{"n_layer": 8, "d_model": 320, "n_head": 8, "n_kv_head": 8, "head_dim": 64, "d_mlp": 1280, "vocab_size": 3084, "activation": "squared_relu", "norm": "rmsnorm", "norm_place": "pre", "norm_eps": 1e-05, "positions": "rope", "rope_base": 409000.0, "rope_fraction": 1.0, "qk_norm": true, "attn_scale": 0.206, "bias": "none", "tie_embeddings": "early", "parallel_block": false, "extras": ["local attention windows", "capped logits"], "init": "uniform", "init_std_qkv": 0.0388, "init_std_o": 0.0, "init_std_up": 0.0388, "init_std_down": 0.0, "optimizer": "adam_variant", "lr": 0.00116, "beta1": 0.9, "weight_decay": 0.14, "lr_head": 0.0167, "warmup_steps": 395, "schedule": "wsd", "decay_fraction": 0.816, "decay_shape": "linear", "final_lr_fraction": 0.0, "batch_tokens": 65536, "seq_len": 2048, "doc_mask": true, "train_tokens": 368800000, "steps": 5628, "dataset": "wikipedia_en"}
Each number is 128 + 24 x the weight over its row's rms, rounded and kept within 0 to 255. Layers, rows and columns count from 0. Numbers have three digits each. The size before them is the row's rms in percent of the matrix's.

# layer 4 MLP down, 320x1280, rms 0.0432, rows 0-99, columns 384-447
099:080144141124110185095141130093135123173153128124140102137091131145125115143114106099145123155126113101124113086134136090109145136112104116125148150142168103129134167118156145138109130129110101
097:145135116116139121098119122113082143117143114091111143097093129122117146128158116181140157138185146113135112143090134151111144104106085149132102155089173104137097136132155139117107140103155133
099:165127105120172116125179134142184118158158091112085120141154140079153127150075122121158109114113095137135118172114135115143131115153126069128156118122098128089168083111135136119153130152170129
103:162175150129154104127127143124142106104101096115093131109118145121137168117120104134159121130087120127126115098127113146086110131113154130134116117111097132100121102192131136130124161124146170
099:104091159116141153128195118130142094123097091115121136156128100162113120129121154117142115084137106108110113082107130172154147158108127130152151157074129149119106112102134131125108139105137135
101:118164157131106124158086087119099138101110166101160107127110167169150086144125123116109120173103111141186090140117135111102176149134130143127106144143136145132085123124128141123142144132142130
103:141136153106079150102089111131142138102099128135119130119137097190166154057163101117169124121126114128123102091127097098127136117107099136150109148117102119134138134104121137085140092096178108
104:106086149159142125100113100111112138164120108117126128083102129124127110099132104102107104102157124132141073121137137141098115116096098124140138130102114131112102130151124138106102126160098118
101:125126146120142136120167135126127118150127181097154134093137124108141120142122130135123161152151147161137139138099104125112127161130088136161077152164125125156119096125087172130120110155133118
105:127153099076154090154125153151136136141140082153122145188120113147142143115121100104147136170165129114149124117168102141109133144147111117147132143137113133131112153116115105119076145128096137
104:144130167135060181134077152121123160144110107131144159189164121154151113117128114147130160103132129145117088125142126137104118145145147158135182135101136147120148169105132188131117160111103162
103:117079067132109148107147141136129106095164157136077111140155179099119160134163190108089156041124085123102153146122105138140068104106096098135116145129105141118108090132144126101140093142126143
101:162142135122144123127119133140138060138105147131144147105112094104140133125113128078097151120124141082102084151100081147103129145125168107097161114191129116125129123131124125166148087114106126
096:133129142137142108138126089162087138088158116145109136140075144112109094137127159107177141117137111107114138119113143095114137130095172154107163148125123132151119140134121163118131141172112111
101:171180145098138073144127103143139159173107133119124177132160116103127114127136089130141133166120156180092144115140161134116125095085155083163127119129076134141138126108150106146139102142103141
104:132126126093126129138108129140133144136162146104111158170106107125110122154141125138105117159146154083131123098135119137129098117106153162120178144099126132143109127126089156106148131139113117
097:124104122110150139148107120114167120107140124139123140099086135071122148146126163147173159072120127146128128129099115114092126119098122134173084140145165142144101110121112152116177090130138137
100:139158137146114122121175140122158101117126109153132124144139174165133132162112155164181122098093155103113113145105118074111125137137141089165153166137190131095124131120148140109147158147120107
100:122111124093097145131140092128153136158168125112128099127089162153133170114162137127171121099143107130134113144122149113106084131095102105141101150125123142136145141126138120148125109127128120
101:117091095107094120086112151076181103159141057096127111124138127141151124142114135074141191152147170108105106133152178126129113145104122078102117131102154109096143141127132144135178153106084100
104:126107128167107122128094140133135157088149144105172174163103120120125121131112171107149103105154155123141103111146132117116148138114147114149132112141141119124133130122106137133070143098155157
105:109150096147145124097155112141113118165116164146116129146142135152125080113143146103164166117121143123122126135121157132147119108113146167158078153126126134159136139131163114143108166113146155
096:177132141142129129095117110121147184115131148131106122143144129145104119088114117137175138142140131141152188097130156128141130144105075124122081154133142138123161136118121125175104107146128128
098:103134138135121130111061125082139170134147111174118118121167075075113150104148086102107101139148151108119086155104128144121089101115104123120122148128126094142142140136110094118135119132133114
104:150119097145106144137122111132129118140082129081175100109119123129094164126126118118117167115110152124125170101108145113140157168082114127155119146118139115091119090127128137122111078102139118
105:145112076118137129146110140134132140125139161134180109181107120102094201128118140131124131142143112152153173132120141105135130122129082118136167195128165115128120131126163132159139129098145166
099:158115119132140108130116116140086160114088160137156089113133142129145138166069140112158120124143129117092153131145138143133103101126129096146149151095113109118123129124109144140136127129125143
101:125137141148135146124114152164115129090114085134124142125111124135105108112123140153121094107118156134132153141148148122165097147150155121163129129150111144138095095148122125146123173137099135
105:127164134179147118187148098122174154101145143157150163139130094124124142167162102120157164151127117202140128137126130154105117145167155157121125130179145134143118140112118119162142176121126120
096:052110131120148096132216121140104130118121150139193161140135110113131081155129140083086142148126123204127097115118129129094134139125128123138115110145164149107124135179116153137105119113122129
102:135077196122086170111119136153140130139123109124081094136129117118122177079123140103157142116121139114100104130138129148121119143151122131099086125128143088140180161120143128116148094126063154
098:124128141107131142142142156132126142110169130126147170120148167121159135150128132092116145120135150147130176163125137156117142125182206137145083142097150119115118127144134146113102155140100122
103:174120110129128082124127153118109162162117166114101120140144129107135123119139162121159110137134085148160130108160129114114118119170112123137143163104175131121152125135155156092131107155137099
097:161099120194106142106108123152141109149125113123148102114129177132127171137111099134113102151133153129113102114107078119146083137116127161101113106103132111123138074149135115105129196168123159
096:154126098138116146106076133132145112130157129099130124132105105125117077126160107125121109118144098124184135097122155158102122121151147134116148115130142132176132118142135089175135078089173136
099:134107109127151108129112105150126185149141166157151147117122140148165104130079138093137120147154110096112116132121114126152097161112128129173138144098100121166132126111116120134132101071109126
101:121129106144165114140161110135149156148148119136151137131107125173124152156112072116143166094192138125151122123144099149160137096107086149108159119132113129140142175115130118115149123110088116
102:180104084125128133112120142141129190133149108126131120150149100109108133130138071081147182146143136102134110130118154128091113098143139098146119130168133164112164073090179124108107077091121093
098:114120131093144173133109110180135133109080128118126140112117181096159150139122110126135131138104120087094178098125127115092102141150140132110134133135109137137132148137108138108137119140096168
100:137112143132113151131156131119125098142081118182089104159098132130101138130156142121150102174102125119136127108147137131117147204131161116124106137125155137161144086117109154120104087132144162
100:120114130171116166204148131127135125148107087131172157132125085167101122112107191094142117140165151145170145151125115101123106131113072107133142154129164132141134108168106151138096136070158154
098:160151155131104121130153130100087110169113148125133091120116151108139138085131140113129133119096128080114123135104136090139149125161142135154123096134120140168151119122114142125147090114125089
097:147136140137140125122131115163109106124163133096136120121150120125115147103151159151192130144171129124110156126130144145145140113126166139168104147077130105098156156148157112153149146138119125
101:107111158136173129132136112099137104126142106139130125149127180092118092102085174140158099112157125147100128156131110135133072147136115136168153101136114125135122083105116112113114159099108106
101:134128114103112129134146145163095126142132167148119163136121181145127156160144143111109125121127098128155099143119166125097087134106141147146168152113142113155153128113139089116138109154093103
096:146134129095142113137116067139092095116139140152144127132087154106083143120096163079115118145136134111131151161129131124081114142109122140111102130168140136107118161096165158169106161129129136
105:147145129116115084139134103143127147149180137117135166133083140160135118149127120111141128135122126103124151062118071133103102096136125122098109105123145144129110111124124128124144123130122151
100:165110169115128166116103106114133151150159144159097146121137186151151161173139139136145157141110133153150088109115084125130141126187085139148180167173141126096125113153132134134143136141105141
099:149132136145135141135141086097162097138118095140115150121163155137151152164157164154144149124139113138147093129113084157118126164136133106113171124067199146098125147091133135098084096120158152
098:145138154106119111124093119113147163153116117086105128143087125147138144103169107108125180053145112143200099100129157155156132081136119145169088105134130121138114128120136130153103085116125184
100:088124117115130091084164113159125142117166115122149134114166175131142088099122148065146134123115136128142147107145137161124148090116169134145125111103113160166154133128146109125149114159091141
102:152167178110119116131090155076154160137151129154153076138103129135145109145112125190109104103090165107110089164123119113150122157118098124141086106109143103113153129077126124142140126111123109
099:130134099134118125121150093132106086114143148128130123112118110132128147159152134176130079135143122119106168119130172095126165131119180120117132136154118143143123149146107073070144121068136163
097:185144102134096129128126114102121129129133101106121129109144139159164125132079137126129146115128152132095105139143113102137160155149175130139116116151135102119125147123136157140127142131093130
104:156157147121139109123164154152104136090147115128146110116139175134096109091142164144168126112148099118117135104135148097114078096070115124098130115131174143157145162142151150172132104105163102
101:117120129129166135152094107136111142131073119131140105113137163121115128149155134144136130164099067138122140144104083148127119118125149152089151147100094120112121112074111102144122139107105170
098:142127080101118125104106122170146150135094140125135123133161136150199104128098112134138119146148125119129148133160120156146125086154131151116100093139167165115157127074169130140113093117124096
098:170129117130107167163179120059143103144116136067151114101120119133117133104120072142144104108149090150075163184123134124145154120147112088147086106126137150101133125089092142109077083147158172
099:134121099121195122130085110144127078104121134125119108128165151139175144149125133116124137103108119088147120096076153119114130138136137147152103114186111124165119148121119142094112140113104130
100:112113098136139156127104104120137116131138123123203135128123112132072128124179116091136151130106105150151126158103118163115168120122177130109096129168122154131128115158110099142163135149169120
097:122140137176105122091154101124153129156117147141126132144113133162117146116099131098117152143098130131124105110129138121104132131128124132117119114129152153152118128124126134123097164120143173
103:137146130119050120205120148155159108110142148100130158141109130130119141161096112094110138154167090114109110111129125115123141121115097147113127128148141133167133179147161142110114120075098139
106:135171089121127147098125116084063140117149120136107101116148152149107166147152122135092132149155145068205141145114165157131130171112130158116124146107113123159105120152150158123153115112144146
097:134171155130082077105129106149123137161145191124146129126147141112106127141104128185162091130150169111149125113152120092146097174118135142105190101151176122136140133149145172123123139140109140
101:155136112112098116156110155134159145130107155123110156118100099148167173129105134116129099127109168133151136161116095116127177135128152154145108129128156122134137149073093122127143133102118152
106:157128146116141120112182139157148147125151151145141137122125105122148131129088079104113135144100125100118136142132123138133133166100139157145163122102118144126124118178109156111119131131122164
099:100159133120129126137106143105142154141148099131187110140137141169149135103135135086138136179077123081128115125132110188122102109131107142115110107183159094141111154142167139124115145156134138
100:103159102122106143107096145111115144121119173111106136105129100125124134093121152170106128141107140132111151134100107129128160110103079074118131115126173117175131148080170166181064139115121115
099:129102137133109167120153108097134100107114133122115121128129088127136131131159127112113112113130147127168091111128141119107167142149146132110108214114092133143133138087124136138159163096120114
094:117124136144139112119134118143157092106144146083169140144130121137129121118081138198141065131140099109151130120146114135104147134127103153133118128144149139134128158169170116159076163105151109
103:144078139115149137080157109143150137148106152144138130121174149126141103132079140113136127097160121168092119119170074150074108131139154152111120135097115117132120118127133139120098109114067108
106:148127118095115133138131107142170122152087123127179150110136128169139144184148109119129120131188150136118167161143122111104145107143154113138109126114132108117127126125125093129083145138135097
101:147134104068081168122128141112093127142138137113120092131172126098139145123122105134097142128121131142149071151152089103071137128141128045144101087148143094137081175108108144114123075132110120
095:189120112095076115188124106144111123123118101124109130124132117124163155104083172109101117145103158168183150154164141112149119138137131101115184156131154139145128099106118092120109138105147162
097:130079149097083100123089162138126152138112096105109121103123130102090155133131115136104169130171112152119088119130163118158089133133107124119092124075097122145122153117171121132109142111132151
101:122102112138122132095130146108116119116140141117125156127146132104107122070169143111159142134148110133088154149112098155097152111119115128135114173113146108106096155111099089064093159098154143
099:124145132104147130107116140099105102116184121140129174127125128141181145171108166112146106114151139167109136130126129118170108114170188119120130104105111096128131134106108140118157124140063135
103:091095124101126140120139136134113094147124081128104135173107142081133115127147112147157126111151084124121136136125163159166091142099143134137118150121128081122152114127145133134122114098136127
100:098088105114114090167144105149126140133139137136142106131114128120124079102116150140117141118098128135120174133125166144125145123104113154158119147124124129147140110155114105089128157101140114
099:118083174098137119142126129079134126110139159161147149134180138161144134147188125126157152140127132160087114128164108150111108114175167141126152157141136126146154108107167117127139127111147146
105:133103118103148113128119129112119115124101131082115146111147126109101117122103157125130180129114132155161097119132106138161110129085101172105131110097164086107135110120134135152094126122143156
101:126138116075206110119174082106091129094126139121128121103182078112124158133115152176115119121137115155152158111129114147148127136152165139116121144138076113120164123120144127176131132146080124
097:099193105122096111154077110138109117132132124116130128106114064137119174140134134153133136100147118115124122120116148103137135135128092168112143110077129107092097162119142115099099107127119109
098:135104148083114097146123143090138108104182109169129128134140132187154098117096177141118139130159174121122077165135134119168116168104101148113136138148173107079129113121155088086134093090144148
096:148129163113148127106086113134109133115149112123122143116142170167123126109141147087121106160117141139127095130133148161118149146171133138128119110156120145138115163105106136122141114108118113
098:121129153101127165134173107128103083112097149158185105143145149133107156092110118161111115174132141110121131085116115149150095089113147109129084125125123103149105175109144150109123126114134121
102:154109158175102128177175123116100159098144109149118145124110115110090134130119119112121123182145146132175074136113090129115099094121123108116120113112099127116120140135157129141129138136185123
099:108156083142168149076123171145160117093139127109117151149146146129139149087102069126123166126097096123105097100110102133101119141137116085115102146196178080112142134165102141091149162149127101
101:148102108141132106116120083141139149148090108123104091141149101134134146142098149102111145144118158132147119123134122118123127135079144122112093160147139085113162141116122141147095182146128101
103:127142111098119120113113092141141118124101085122109158115155116159123129117135099080130115139119130088098130061121168119086118113150145145104090132126134136096108175094129139102118130165150135
100:112064148166140119173112134174094072103095148151107119125151154084140142146182118117089109136118109136095132120148089106149144097151129186170129129100141144097114136145122139087104132149112120
093:103115108146146119087164103116126143075085136172072129118132110118128130121119118076126095126130127111133143147121169093063141142083118105175116119167117107070113147149160148172127096139134130
100:125158100110075172211132135100132107102088188120112130110145086122086150120101134098123136137088122075124126134122135147113113099105102146146106180132112117097094126146096148118148097109110096
101:128176150153150117136137116141114103149167134110116079147119097135121133096125087136088125158095141097140127177109108088167142149126089137110058143120109104119133110152104114201113127143134145
096:080140121125156149140098162088132140157121125122146135144138102144136148115113125102130144111156143110146139124142138102105135110144118131125115111115140092096120116089125110164099148103161112
096:139120166085114112133133129096121128128142117084116156146106133156112124149125172164137136132201147099117149095118113123130207144104120153125175158161120114159092164142103105128109137160149153
100:138095136102155137122110160129144120122144114131095099116125099192093140152170137107119145141130139108155167157113125126116170123136165131144135133142087163154138137126178109154141127137131158
102:193149134157124099153122141076160128136119130135111101121103107088130119088127129151094128126169126133154073152139150079127103158151151082157120106146143129157153127137114136125159126153168115
105:141148108112110131118138120108110092155170084142183146132140154116133156137129146149124124149136176099118154121144157102138103126119118167133126145102125136153119150105117153121156119101123120
100:141125157139138142092139136124149104066098104109068079140145127119136110087115068112087150156098129154122126152115106129161136085128131119160132143110152153180136098153134117139111110103139108